config.toml
num_hidden_layers = 16
intermediate_size = 256
vocab_size = 8192
parallel_block = false
init_out_by_depth = true
lr_mult_up = 0.85
decay_shape = "cos"
max_seq_len = 2048
Each number is 128 + 32 x the weight over its row's rms, rounded and kept within 0 to 255. Layers, rows and columns count from 0. Numbers have three digits each. The size before them is the row's rms in percent of the matrix's.

# o: layer 5 attention output (transposed), 96x64, rms 0.124, rows 14-63, columns 0-63
# v: layer 5 attention value, 96x64, rms 0.14, rows 15-63, columns 0-63
# q: layer 5 attention query, 96x64, rms 0.188, rows 32-82, columns 0-63
# k: layer 5 attention key, 96x64, rms 0.163, rows 32-81, columns 0-63
o14 087:151109220139107143106111119168104117061063143192146169117105092088062171144091114129177070117115138098132138179098070110128127099131102135113153112117100121135145150138179102121158140098148098
v15 094:055096123125064087108069123155132170165166172091132134118138136137145093117091081135147145116168126149164137169176127086114186117157137161094118073106123102129102165164174134121122096181129059
o15 086:180142129099171157156130141125152067043112061116115119145136115100070152137159184098089119172094098102147128107115112173145102093108133092183122178141107172135178092122129145099093181104139135
v16 108:126120110120145135111152110090107143168146196140085093173147123094127093109115114106168129124032111070194165161134149135134085126169127149124202140113172087112125129093129173197108128093106140
o16 089:088122125121100120159092109191126134134134048119156104099160174158160187090138123163114120121216120116050129059130127137132155127102150122154070101147141133155165125164139093064147138114129129
v17 108:106149063123105129160082119128093107129095105190073159142099146123149139134148095087073142139105100079107148118105152156146082055101096079170106110134096146133114112179155192124178184125101107
o17 090:097138147117119099051187153180111147091137126099171118072136116105080115076108138128162111070132130135125134118159095089076098127106140162073171121077119099099143121119066054125077108119137134
v18 103:128181090191130110110106066124124130170090099196191127077135136139149085114123127139152166113159130077152114129117110167098116119083158071107198144152115133091145104175170132110077094152096139
o18 088:135111184088141182126125175164133150083135176076103131161118128116108123118120145153108074104131093141112155155132148111168113155182108143176096105082147123166092195108052200124182153112117134
v19 097:116133135139175137176137124137048153151175110121149111095114128155072096088163091131136101156105165038151088110125150133127161068110143163122141132139081124133102173152065125150120173131203139
o19 074:093127112071157108098093163128166145096068125151095184162139140113181132159091154153136183078122144163096192134134119117130120163071097128105125103069129135089175115137168114071139079100093103
v20 091:137174139107154129126140134114086101138140152124104050113136049129166184132126122135129131059134098085157158121162161096127154093091132113135122049068160099171153068092103115159120095175123130
o20 077:103135152127132110091105098155144126104071081151168186132169161146108093099107111151124161173133161123100051157064129102153092135122106112151064169146109148102107166160117126095109101062091069
v21 113:151074112149156138099099113141121082087157084112117074087141096154108155158088106068193106143116156122138113140123172157132218185142147149137090167133165116172100098090109124123145082113073127
o21 090:159128097074118112116138128122170108184147140138121195159158141107147108087156150194093100156088051167136127067132077133163116072093114146134121111125116155065186121128151129133109117103153187
v22 098:110128096072153101124148106103097159159144200162123151137155087111095140120130051136134136096134172164104222102171113151140178090110156112155142135180080173099110157147129099162122086131149097
o22 084:102157156174155170133104133125141131092119096082117106117109162134100138169137156136123185136135129114156069182076130103142097154113132122113088157100177051171069092144180175072179130132120171
v23 099:102141163167101104132051112156078117106111095151097113131112117102182152131170199172092104129102140182094118151112127129108123097175082135082124172164047132140100168141124170149126101122079161
o23 084:142129077079134148147161129145181148128084157113124155113139157166060102159095080093110142133151083065127130165140143136196156169100134139114176122137210112135181107090141089138123150120178088
v24 101:101110136151091109134094193085151178083148081086148147186159131126122139086101103157091183101127118139160111076114204131084111088117085115148162133090120168161136077122151131125112107097189155
o24 083:181151167107148123143159076116122096159126184144062106072133147112170139128161111116160091117118184106091115201122075101114083144122141135115107144145123075091070177136113097149127165133081077
v25 100:072142079127094117075150077102169146116111151151149091138118174182092182104138152123126099102142220087114126110133133144104168198128094145121153135113103092116125136088076091108153166139071130
o25 093:145138162177099154156107147130129147153114111087121162082069092077144076170123065151129164161086056125121105093150161100169088114143157083096105106121122103142197111154172182114134122107147104
v26 093:094120093096144159103116097095120065078136157112123147122163174072089142170152113144102105179131144158143122105145214197153138075088156113155112137116153095103127082090085157116081120153135085
o26 083:162118115141099051122144100129155120136148123155111131116105058159142096129147147133143164106075120142132108166121080109084130130181135146145168142169141100113111101176209054110175105092161195
v27 102:133161130101138157084116098186100173126138140117142176136193088187111166103178099115093082137087130059173137112114134121060107121129117120118136175118173171134134144060093142132110139157075156
o27 086:114123122136119101134132163094142122157113120135128108068033140072109060138104145165164167093150125157144119110105137093148151121092083113102150058110078084133117090165141128142151132054167074
v28 110:109106056124082140152177067161152085112118073142100129135106104178115158174142115107107125128121114111152090100115126044147136147167161102122169090088122145131121189082157175163092146130071126
o28 088:119188132099137111100093126157124176121120128149154102126104144037147113066088109129134154094125081138134125073151130221135150102101062104080120097175136112108143116146098072123135184142125109
v29 097:105135121109123106166126096128144153154063145081146124127096089144126127102104097100130089133167137117143090150121213112152142145130142128072133125191111146122132089228112135185056090092141173
o29 077:140174160088142146131119115152121105099142119197108118132145156154128141162111147152107134118102092077084131136173057120147147114152081109149146069095130136098135151070145100037197175130080099
v30 108:118132097125095175089076127161152113093101156123067147197143119094082155126137135133129109199154102119145095128110123137111138181053162085115125110163156147159106163146164132113151055155179171
o30 094:206115143105156051128125097126160114095158118130164112078120138147073099140163148117090122099121141157168155129101177133140150093197109177141123193131137085060152101090127152175118155144102158
v31 105:161082147105052119085125107100149154104210068137094129148110131162199142175126189109180143138106122107139188147095121132088134091098176141115102120149111120117110175139095152096110126099114086
o31 090:100164106135156125162143148154114154143089144105200142123177174087123098125083050186114066123124103169129107112151121171194117182096121109135149143114101158151168092159137080157145166167136149
q32 141:078109172085145106142157165118174076194106131151075139145140101134163130102168122121084161129148106095097144159159123118102082118130122195100124106144167177123121155136147158065104086059160081
k32 136:120116172140165147099127119120153051103135161137077116206144147140156124112121137101084166136156144081049128141149079147103159147095118138151146113186157136096104161115159146059126139051112151
q33 151:134132138084095193128122185095158134152126128111157134125084085180101133133134149119153067191168139115140156185166088172136084076176094082122155158112107088097117133109109068152111099102123170
k33 153:135098122114116161158128133132150125183101155140086147162049131206095146082135144104161057136115091130154148130182108128128101077127134156118124115120064059109120118056154081155167138121102138
q34 121:184158113121111178151151143171096115161098126088078155094115135114207131121148125162112081200159077145108125062154113134128153130132093131126111066134158166112115084071150103118117155065110111
k34 123:149085130132095179128108178062143180147126114137098167133163146154121086132122148161117115174116081171110104161138094128090204107071161067120127103174125182106118131103098105121084143068141155
q35 132:118127091162103150107122121128097160156168095166119150119090120159134160176161123136058123160098154100131104156160130081121168125112159126089057111082136102087155135141135160101114091071198213
k35 128:124125088185091122166128115108128106185162114110074152148156146185152118150133063139113118136129132115067107074199159079139115090150111110068058114150112114142113165103163185148129088138134158
q36 140:176097074108058122131163096084044069124144129151131150136114147106115166130106115115110146157101110131159152114118088171131161145119157105080105123093152186171065075172122118142121176109118173
k36 138:153110110166099143151174109119073119182092134139147099132168114151141114186070130106087110127150144085168139118167118125093146149104057161040155073141104134189142101106108120149128139193139152
q37 159:161091138118092188145074099134100176169124112131097125079139217151168188102073162142122120084136172105109123117129150078130122130125120135122135115096163170113161082068119138116052112112148114
k37 140:188133138093077161147094164107126118192168110172121147097163171139073138144120121100125100090132163146083105077137117115152133139046156140158078115101170139107139132128075091130066088121132076
q38 147:186095125079116122108062113144153119167092073150158122116189175120089145123067149170129142141158082097150106130129174102144168133147084104196137119144139123120101121117157122117168142112076046
k38 134:113109192054132145150105058123147132139128087135183158106174165196095130100103162146086172151146105102119171066086120108187157138121082121187134111100174112142136129138105098139128143119102117
q39 149:172142134176137143145033109131148121143118168077149141119146108087059125173132173123198148180142085118145114113165124113123119143129106136153090084087100139097077130143097165113154191082101142
k39 132:151101167192149157141111134109126164130117124093118175125147136085085176181114145210108110162129078127082158146139144088172144056152131168136116132086075097106117094137102146186173143100110105
q40 134:157099158121209116134084098095136065167143146121120194076164073112136116122086150132149151191135119100112135131170182117084154129135105145157102119081105112048111154124129124152142143070127158
k40 125:144143138143118114085127106114162157136110158126156196165159134124153164148172156145145146154147135076100163104155097103100157089144094134111097134097085095007107167124159176160118134108061108
q41 152:137120081129082141177139179141136106112204111166193134165141125159166144076096083107143127141146118134120091093111149078173104145125162130123099099156088103091188049172106140153140091142133157
k41 134:123147096113113083173128116132099099123211107171219136198113143160132189119101130181116164130126124186133096070136167121114110124141113120064115131115118151108122095111091105070130098114092129
q42 121:128180122133146057116086075102125161029124149185152148143185103165132157155155124134129113152166128098124128167162176099114095103132082128156085100135121092160077140158122132159071160111145108
k42 121:151156096150137081166129095090148118057110090126126154146190083163190127112130107115120135141121138162147120161160128098102092188149067151140061174124134089115105139134057145125186160117167103
q43 148:080155127179112102138100084158087160098092149172133092103163122129070122124126162123138119084143155123159183166159168109160124110102149089148099134168107123092119070116067120181160096142206089
k43 141:050111087165151056104181095152145159124134095146150151142137121144055151104114114134148086093186116125129105168097164117124128150159127131137090171112160131094113085171087116170166124150206128
q44 152:139176061132093131142094113110159169148107173066125166094154179107084166144118075098125164144123149119140095142112177155202098129096145111097174152118105079125154164130128107090118173150170180
k44 143:180180072123140102154119095124120144148093118088125085079089163106073163183126115111159167134138103107091107202164114100172084116086140121094156169083150134103172143131126099123092154173085147
q45 137:143129098126148109106072079077046151149184151087165112145137138149166133108144129084075164127163120096139143101149164143105113147135140112170098193113128088134195166096095169145096156184103118
k45 125:127140132157127117135096118105132133099081127080146100114101107170150149145140088102118164186117198126113157069148238141113114183137143087158101179093117150105140094140115172171074133152089124
q46 138:101181185194071178116141127123101119136125110094125073151109106135113032138153169125126109158068093102137113119109175142165100113173159111151093193132116117173172157120173141103127123113120130
k46 133:107073164156188148124170095133154128126168123098136088132075164137114108176181120110106096127081165113131122139113161086154123114176163045156093135173093168186144160077115123094171118122118119
q47 143:103145156120106191174153106098148112117128101157106120175079056149097136194172096089115171148140129102136144150131122080146083163154107097119119159187080057161129083152175101127108128116133097
k47 130:105112179153126126162090163075141084101127092137181119151064131196148137139156112111126144141073090082185115169109085084141078115146126127109154128204173067132108088142147105132141126108157127
q48 128:162080178143113112123104112134117101111139091132118187062156121103157135125173097110169080017128131145165191120193129141087157126129139132108118108086151110113098132180147110142101171124164114
k48 115:156095161135100125120122063124115122132118123139120125126169132077131142135176157124102065097134134156141130096190105143041111137102112150119144114137184113113111170236093115182124082113107180
q49 154:105123117171140073123155108175074138142119075092077159137142153099161093204158099170152150113146152099137132113180110156075109105103139140127122068064110114102143113145167118123177111069143181
k49 128:069083111223154113117096102134135169146151118099130169113180093093134105125179144187130122127117144129134114127191107125131109146091162102068090091107130115138140096174203078120144122110091158
q50 122:105168106091140149129143142105103183120128155124164153107106136143097101143095147115187156152088197138145146173140165078116151118137097122131123122162128117039181088077163069200147087114138100
k50 114:146148099116143067116110136147174160152116103213163155105094125181113073124131107164162155113114168113117132155094122122144140125149137137093115186111099076040143126139135054155083088128174134
q51 147:161153177132110155142099096162134104110113184122139156113078078101091114159110127101128183130139044120144073148126158112119179148137094112066078142209132137127117090160094167154111138078120106
k51 138:159163169183117198144130121096118100105120123174137147118108121113065144142114094180128185162130107127126124130136111088114149110176133105064127096169186105070144124151096185151149170093182079
q52 134:138161106168152071111140107133142124121182103106164104112143140160101116160068094121096067214036099111153144112134119162149148154134127117177080119136079105143177132121154131094088173160130146
k52 133:167134119127137081123148132115116130145164150112170122080159108139162100174155106187123095157029093109121104089115138151198107150143092065165104185133081171098150107128148136143152179130141170
q53 152:210141148081082142127148094074078144086113103134097122107134123152160152104113126124110175102187170119163123162147150137114123183100094091082101157138139100137048158089162120175135098170160125
k53 138:152112120109118146127136117057064161124096133144102152093122141204131116148123149104135143131166192170218104150087129143107096168114066144122106145120209091131083082148123128144089135132098126
q54 132:101165131126114113170071140096187159106177136140128160107111128115132192106172101170132110106198102173113100149113123140106038149103128164136145106162128043141094110148108144112124177142100162
k54 124:188114132142118140179069150124131172092132163059104076184125114112160156119135051135161138146174094178146118131121138152139077155138109166090141119113147075119092162148084121122140128129086060
q55 129:100115123074105133177076173101151184099108158167129130100061141157085096182141112151054101089119112129090116151111115108156128186145141161136188120085148119130155102136150195110146095137166107
k55 124:126138123117113158165076146161183145137181123129075091157073127163163166134112063186091108096144137148151168174148143144189137110129085142162136097139143095163167114154106220132134095146125134
q56 163:122085129049159149122076136117123098126146065092164164172128125141171093160088131126110153112108156173128081098122129117113153123145166136124145073105088112095156146191176102155159117172044119
k56 155:116114097091159155118063131106162113096138117118224171129083165088169127122119112133128151117095156178144141068132107123109155140130085141130150120099091115136150127166183118141170045121055143
q57 145:091090180134137160161113145051132083145111162129159068151098126099118193105112173071131142087155159084131125111172135092175159097142162166176114181110136168133131142130091178090101148128121115
k57 134:124109161130108179067094106112113062141142129116110133153094124133087178110123176055094129115096139088058202134119143110142102118134151151161145128091080179111120117175103181100130105172163107
q58 156:145121136131121094077070108100137061150144141117131123138124114132101115127188109164104144129121132096165120103127101120067163166099128130131156162145141121152223116164127121225094193144150069
k58 158:171100091163147092149095042110168087137103104131156116112121109105157112118129088107089147153150136104141166093120130176080126086142179160132152132189131119140189099161124140187082142119162055
q59 129:193161122105118109129112134143141154143067144096124168060138159158100100157099132211110083090050111134118140149091127123122168163154133122185090089134172141179097171157111126153116105100147098
k59 130:155116150108092122097093097190171189119151121152056099071146165105151066173103097155102071133124138170090102117153120136148137097116049166162099099144136138141110162084130155127128147152161103
q60 126:137097159199123112115107119132087160155210126118132099095112084130083130076168158141111117078181129135157117061112172143124096139099174086121127126085178128084119107108128183134156120082087157
k60 127:109094172136153153144103112110081162139149131076100082099136179090126149099162152154142102135199094134150148069095178147107144140176147113111051138087131087141120072082080159132121087155101142
q61 132:109161085118125099126150121199170133206149147132182059149170119154115134071126097134138119158132091138088132137100119123125153080117116124146090149178176104134064075153129097138153125127205153
k61 140:121130118174111111138183105158160136197154102118111153141102121138126112085071147129170179169134090099083088108163151184186166127147096130163106132210115116124084124135088090150144165144182105
q62 143:076121134154113153178131165133097150064091161154148124164117092142141095135113096132056114164169055157117133168080131152126153175111109104164122100101091203142116092093089131126145146131062113
k62 132:057129129135159129169148169126133141078139122151103110202141116137149105149103122151144076155130095162165143122131149119126139217094107076125191107121075138130130111113088209141130105086159073
q63 147:120122165149124127123131141078190113192136102182096159107109120084108158160104064093096056121166111153159184116093099144134148107136112110085162138106094128107167146088143207146084128146129171
k63 145:157125155101180127098173185081147098152151133148152091069145141123117173110198138117086096152117054133131159118111135124139140096078127142080174131098122071120137163156129172112081169123096190
v32 106:093110095141041101089132114186177115138094108115149093108136106129145161135098081187127114098127175097198157121161110092136124206154097100107121172143139162095122107143133139145112128162065166
o32 121:102128121128151030118139112113081169102150151126131124129177135140203097173122093170119166130094197102091147139095170103069103212109142159121143123076112101093148144123155106128117130148119149
v33 109:130134135175104152106107115133122110117130093136165050108089131124152179139144116091122104191153134143175189122094089159100172166139115157158105147082158100119149143106106112051178085047130127
o33 122:094129178101174130116073103063123115029093095178139132147098119090151158131151139079131156037199159146164148138149135087085099154133098153118150117134126116127119126152113108143137144111097106
v34 110:087137114123119078123120101119154110124083093140055208133119152192137085130091157139140184117092127094137121135123175150113186176138139162131126095118148103131123092168156097084058119174087161
o34 125:123073089102130102148138140140106151159119129082090108114116093179125107079115161155144201136156178123100096140135162175138147132129153152137138159102146088084059073125184139129163039121175131
v35 085:144098079123114147095176142146092086141083147108115151210147140134205128111153134145175137099088101184124069132083107054140172142102164136129113130083128118133116137127161166136085138099170081
o35 097:126121126131148150116165171152105091108104148109113189125135090159155147088137107143146061168137074182146110190133097187145147117095105087080092098135130173048099163116136167146159089096115160
v36 096:166193118121166174114154143099124096088131079165157127126174133137136088149098151158099120172057105125122191119109095123163060160114117076156110111126170126124134179130193121061150151130124102
o36 109:159130094121159118168110099112170062119101118152052144156109096125154155163114121117091186161099132084113094147130086153154128122083136145117127108081119142146137116170216177055132138118136069
v37 103:156131160096157137105126087133103125083128119117097125182149158159176157142102052104120132163113101087114097125106141092115162083158125165154077095136121117163213113126132028154123090141162109
o37 113:100123155083090127107074129159130131066093176086098073138097120146051166129114143185156109099164119125147138178132107175158076132157146132148161129139130121117199131144131175105193128152114084
v38 109:095163113094178123140062119145120122179058071136129110158159133086133149160073155120122133166083118129113197143076156173121066113142136132068097142167141088123135163179102157103137145157114129
o38 131:156137125176126095153140144124124123139152148173123109124109096116131219134117143144169196149158145165184099084087110131153151118091155134135142137093108155161130059141140238123114129181167120
v39 107:099151175093087128125086122106164097105129107093150145136140194176073117126184073125153134146113090141140196119138215105116149144074146074176149127166102128110066151125112126135163107118121157
o39 131:069113128053132186146104187099118133165151118147185088157117128167131149126098155117095143144160091087086131110086155069149104137165151150149146135093099102131149127067117157084111078095067140
v40 091:170098147106178111139145153129116175155112110166073095101125122186109152152189125149205141107098109077189110119118129135166149088152123125138123134132094156048112092103093149125164186129129187
o40 108:134176166142140132133125115111112200132118115138110071076115062151113161144157121112125103170112110085159161166130151174135122159175123069144110212161119057105110146077122117109103186144142158
v41 108:115055132167144135171134087186110124180130122111123095126091153136136050123114097099168124092131165161170101112154098173124099170132132148199156098132154137064115139126066181164121145113126093
o41 124:167165146093088133113147115079140125133108125152171121105106160169175095117137106109099114123125138169120130151077157085135155176101088106159141190205150115120106191145114060177085146170156080
v42 107:143088135090119137129113123143096086122079158146157132107164134129150138148138155149113140137122182062192134159108132161198079065135073057128121129131062102130086114132125128158122121059096181
o42 121:201118147121180098096118139145109118124162106123153095123151092150148154150142129161116141165080139103143121133104099217114132122187120135163102136110102127235145168102182155167084147113081112
v43 094:141123150090113071115080142155127136181175108163113103092111092070069142171117189110133088152128150119091118149105200167095113166149127120114079071175089117173123132085122080092139128109111134
o43 115:126147134176083115109185123143098157131130109163119068138107126103142163090145180110192075092072196091140132096134110099135103077154149147141093121094135157200123116098120110089090115105193132
v44 095:151141070060142077185156097131124128091106185119098163160186144132141120142148123081132114191128167143121171112167148070091151101122111080142093097146076120125116122176113149110146083088085105
o44 112:137098119118135132144095128109081090122152114081094133110134148204163153070172168160117061134178131110163137073143118144125124123145130076208128078070140140132186112136153158097153123137069115
v45 108:123149089108195171121107172135134058118132109093075141113150124182170167155088095150187110092117129064188130116087177122088115115154148139086179103133116116162113175090109148131112134097137094
o45 127:070107130154132144186184175137047091067166174154129096172093049171123120139150097100094133118138093127135126178102114174112107169143141101075118154154138128159114111127090168159123121133124123
v46 100:134117047068126188134112134117136117119152094160151084141210092169118108130096103146167131138199176112089129109144172143130141128202139130150097118120162114106121151071114091142136060140106130
o46 120:133129046101133106125115097174040101084111139131103129090182117175123183118116131128103165077128139071112104164140093095092148114158139119111138083084181136131164131113071152117067113142137106
v47 090:094148117115087155086077115144171169080192109145132155125154116138137115136059074074185154110132121136099130113092099112127081109112201106139131076170169145164125101101146100081162157101164118
o47 102:071168116094134150136166117154164117091076158153062148159097136141123115131115136131073170108112122101085115181083099090136108120105137181128148122179166183170165077091131117060136099116160091
v48 096:085145200071175145155116062163086132140104143154115138093170097139150150152136134100127097169121113130180090130123147135101108128047119160143142097123178113140177096159102150094085093124084188
o48 117:161058133065060153132151136103101140164130087118122108105113153119143158107078116136093094090136125172161159089117114208127125168124137090118191125145175145185099089152153128112136131199105131
v49 100:118138233111071111111131098097090130110161102154152143133147157124091134100091175203121153134167182109169115101132092176167135101118145106111155080164128107102158164150089115108141093066133143
o49 118:150125184097107128114149108169118127162143094175147115141200134136142134090112156180135169112123084080128126086117120102062134130179120117143132091184193124170092075128108117131115118080147043
v50 118:119148149102111136117175076073120144135125128139187126132127203171089136108120153095105090093106113089111151190071143160114138194147136158118102128138130078096121171079167082124168158143059124
o50 133:159133137103142079129164110095125070134110160153139129145167119144061198105104188081176152154172177119123144200125088082137126057149116152124175143098112141112070159111136139118150147121108158
v51 100:127135128181120133224172175132151140141127119140124147114065145116114140110096123137119146169143102104187115148134050121175136104124168149084067108142075164126108168182121096162069120103105103
o51 104:117146124180110130146109100129126118199140126105134145090126106097104118105190083157210153156191113108109096151140134143111073090118135095121107111129131062142138100156118054178143124051134092
v52 107:143182145080105112071172138211156098104173107115066173120140145116119192113130143122127132147181172111148092114088101139126138106171148105119099107074103148169113106140071151165134160116134071
o52 117:097118177163161106127157118138133136150128151106113067118176159121098102067139167121107079088154106103091166132102183153122145135124134091193105168117165208117104107085063164134141128120126066
v53 094:108113130178154191169088126147174087098139158117164148156114158090140156067120087152114102135152159106106107073101086185115154070142112069121163104124072125175128123122143155122108160171188107
o53 107:072108162158151137136128132155134084182173124147196093173093113101118078109098105151120086125119096103113126097120084120150219138122111110109076101184078146104172099171113144152158140102119084
v54 099:145125110172036154107129093104141139124185109079053110128146129116077135132148163152094109146043076178146147144165142133119140167152094105162123160129128124204146134098085149131146144149116103
o54 120:130164129164129143188129149117191159106144131177117149140109145110160101133096132103134062101097100131088131167171179097161094124131101133161122086026083101136070144157087172105165113121110143
v55 101:134115159116156105119104136157129138111174122081097133077069200043133104127108159108146118149150158140137128153078104073166118149177123111090109166118092111140157149220108144114078138095161112
o55 115:106149155187148115096109126107170156087136129067128106119138134082130079063157158141184155104122141162148068106058161131150074107113114123200121138138110123172116142148115128108143112153086050
v56 103:183151084168130128174159114118155121104093168139095142137119141158111096114192154122088157161110150161082179081097181157150110097154106134141161102123102156104128152201109159178070080101153087
o56 122:186076148130106145130042082072140061135137174103145131113084112141116156093146132110106128154146121124118104066183168128105148126152136118156125154122139123052194117166084159174108128111114102
v57 091:154068153105094164061143133153149167098140116184103098167149171059179129105089111126086163120065116114161168156150124111118173148128143132135101080124118061154093112127106159156119142101083166
o57 137:146135171086172111142126163130163129119110152107056114093103089084159080118169129166126116118140116149089136130085083128053173126165096167131199069102132115118063155125131170096105141121085110
v58 101:122144066097173092163102102131095144201142125131097168156116122122129082150121137052105078210125108126173133128109108083118112167122169093153176122150119131105077204144119133114114115094149154
o58 106:108121096159102160161184120091145091130111068173123135165118133157160162088167136108142109187168138155171122143128104113134117145086148045199204137103150152170168130136146088152108098152122102
v59 100:210093124121087136090171159138133165103159108133143115079087147128157094097103156134121102155147065049115194137093118113112116138144186111130123057176145183123105127139146145176123098147123153
o59 111:085102141165131128119144130100172065194087131083099120138089093084118108124207142088131153138101121084088165154147104107069139081129171124151209183112150114153168140148134125115100160127140134
v60 094:105091133151107122171139156098114113120144102144110226143120093146165108155133165102076112126087126168065073100076104104151120157155057123153105166177114120098156152163126110101189170105127138
o60 107:146085134153096106135122109147123092084098097171111141125152070132122142137100145162137106151102087157121111102114132104195176132146100120227032091136114172122088113163154103105160111071138113
v61 098:107202133126110114094116147144126094118090157189159150175142107125121058171169140118151151101145114158102157141136114143114129094050166117109116156132108099102155122150067161058095197164099104
o61 114:154125149091111171107163181079136148184150158155085133109097158150179109112059150148114140150136130129119140088121141148149136151069086154077096120182119164067185090083131093102077095119141148
v62 089:092181095122195152124125102170117166112133154126166181085112099143137111079160164121144117116146125078148125113111117123063130183156104111157145132106063202141142158118174136085177078128159171
o62 114:046097134110155089089163127149095091109090069131171138169153104135148081109114127070140122103083181118114133126166130165114143111130154074169130109145089152095182143166165079109177084156107137
v63 106:116144100116069155163109105104147082199100141151134197163097156075109135134142163118099136122097148148157163145126133153106132131150159078110165245197108073134133124116149136097117135113124121
o63 118:159146111124137112117172174104129076136187130162147147170116077120177137080096153130189163145101154161165085091087106091111128093161100146137096136093047149098135089108135091163119068106101104
q64 082:123135113127137142152139098159108099115106163160183115161149126172049084091108150135096066127068097115107157192133160204129184143132131117184104139162143183135120094184096131162155137114118119
k64 088:080170100132144093133153093152144086115104140188159100150133155135155084110121137067105087091100121110127152135162179153149192135160142119144126103126098179152142119127066154137199171119214101
q65 079:092145126136112141153179138153141111136127119108153054153106175092082130095139096142134135057098096146116128134065124168246116177113134135111157155152136164163089125115075149106129109168159131
k65 084:101159187134135148135174123191112100111148125065157080144099183082081107115097133120113106100125133165109089173076134117148140132070141135114182134162137191139133149161091132080106167177163165
q66 077:172135148051116068078168118105127097048153169141136132165142109111156080132090138139151135130100122190135120107100115077079147158108098146135181090178102173102122145138157140135176130156076132
k66 079:159088137081097106119129151077072150080156140152182126097115083144123096133158146162151138146135120164173156152056134132136191178180114107117182097190137105110195137163137143133150101128107090
q67 081:146103112134149044113105117105132083114194123152132131151145138120051095040105099186109123123080117126182119101125093154126161157113149096129122164111133154148185103152070144174149121167141105
k67 087:173159093107143071113160089114097100179153145139165080111121130174171134100064152168050131140126123155154150102151087155126173185109102117133156166105094158144134128167083145163062123159142118
q68 081:123134153103125162117123178082174124159072203150139154089064115122127115128097124174145076117082103170136120171130102185131174159140163106134133128165158145113139105132106133164138127139169027
k68 091:145087152091105142115108109223216140142112123178101095143107133147119136127082094139146134080132156160123135157119146217140152100088120156140144105162096127128158201070146153157125141103151111
q69 083:149164065171118129071125134110144151176146112079158120084152150068099113159105180131156180151137140130114112114109194091139176095065108127104090108152089153102109163119113098138180179086155138
k69 084:116088067191192132106168080111146158179165121118160118096175177094098124167125155151166166127154138138060137141072151089195161107099132090116092134116133137122167120101113105184121135123126133
q70 081:147120075137120104190142130128170133165170131111160092137115167153179097097105074127056099185189087159075117137110112143125126114078127135137082107143116116190080096144115159116173164107090112
k70 096:181099080133157140173160143113161074134161067069106129185151142117110095122131157102088154185126082137150093083169199189153146157100072108132172108139139133140109116080132158108140125121130129
q71 081:149109158156089069106226116072109145145141095127103124139138132153181123116169127120124116153090157109128172135117160103069093169122116092113128157190167134120114124128136087149089071136201081
k71 094:108104158145102105090209114100133136120119131119107110115118122128180072112133127128157141134144196169148153110083142096054078152114109135147121132217140125131109100107152039130113181121164165
q72 092:094145116173164104146117150177140142084127138099118125160159145121119177095118108128197125179188098148143131101109121121159037150112109101157107124172094125039163070107116066126106127109130128
k72 100:086144121124104121084117176181124148093127129101150157143105127172106135114111166198159144185159107127122163137142116112126057155109151137130115145114054130091115072150094027152152158090117093
q73 094:186106122091144136127125172122128100174168119151201114139149124113127230058087122090128155125105119150124055073064120132138096101092127105133120136109130093126155110136095145144087112170086112
k73 093:160154121071084148116088148123134149166140192152209121135144177141145126112091137126158187162142146174111138097070132131097108116141177173101177154094141168133098107102083119153155128159056149
q74 096:131075187152152130164120171124095109065111119150127136181133107061127111203081127100167127139083153109139175133134122153129145166131089096133136138100086181118105145105122107144136175185071069
k74 091:081086189113147143078131187098138105110127120166168136154132110110123114173105171158123056090088156143160177158101110112126101149140106133163185140053103150081131104167142107197136137122159110
q75 088:102151099133120091109107123141188104126089119077147130130129116117169200099134096095129072138078122126073130084149088118132100074144160176215138156155116118129081145174070088128132152168139151
k75 096:136116121144098127134147086152157176115101114096107183176123113088169159131090148052172147129113108155071164118188157162136099102152094164199129151135076169173120191142122097117147153157113110
q76 092:131174152121118150135177154130100149131137168132134093143093104151109151127073162121118207138160128110095080132100165113146077129170138158082061160146115144130078145149116175103203056085107113
k76 098:097138172161165163137156142131120129156137162114131120183081125127091084100096119131130205135099149122090102136083162080143105138171114127085088133105138101120062130058096207126132075167135094
q77 096:121114163117121168154104142059135108175106080175109174149103107158112087116138140136113056134197153156140152142147137142099171091084093108125120101080109143101113134105154140192176074066151150
k77 090:104084130136155124129141160068159108162131133183090138128145159180093137043187145100132052161183080143136110152154120132094146071115104084144110121100136079163133154158136138131106103071123116
q78 084:083103192108216138163078140142200152167111117104100111120143140070115078141119161144119184056127133074085152149134147110106158142119098172165151121131140127100128139152168122134141132106119067
k78 089:144083149097185142126089136162175111158163111108124174116135115068126089065149130133130165098093119088088165123085094147142166157116129164204137159119160107077091085198131133143115109108102085
q79 076:154119190162060120172035099127146134109107106132130089087110146128132171149195139142138075096141149144142110124120144125115105122106183134142163147116149084085106150170117098196127151113180073
k79 084:171105167174117119153118068109171131133118117123102123166127168096186098063141066150164139100159119164116111149180161134107040106118150171160140130104126137131134137181057116154127082124136088
q80 084:084088110106134111138151186125201089174157086144106110129116165138069171123153129144135111144110163094118113182084087117177119061094161118126164132088124122106156123115180157060146080096121107
k80 097:127149155076182082112141167122145054181152157126113104167113165145119177099154163146121166143120119111080098130101070142187099121087161131172171160100140119127115103108190115082148127091150181
q81 103:167104146117105108166149133184113086208164164094125089123142063129178203092113093123144147190101078075102112085162126165136108129170154146138126161149134168098134137101094157114098125100137128
k81 104:177109207140093135143135155105088144166102188125121115134127097102189144133076130143178145192104143105071124099120148134103145127126131109165119139111047186104091105077099109146086161107100103
q82 079:156119133105160171116181108098103140072084140102102098149160109152158166060155155102151184141230142142098090121167148140095098154109142126112123125137129141179056164092114136098131152093101145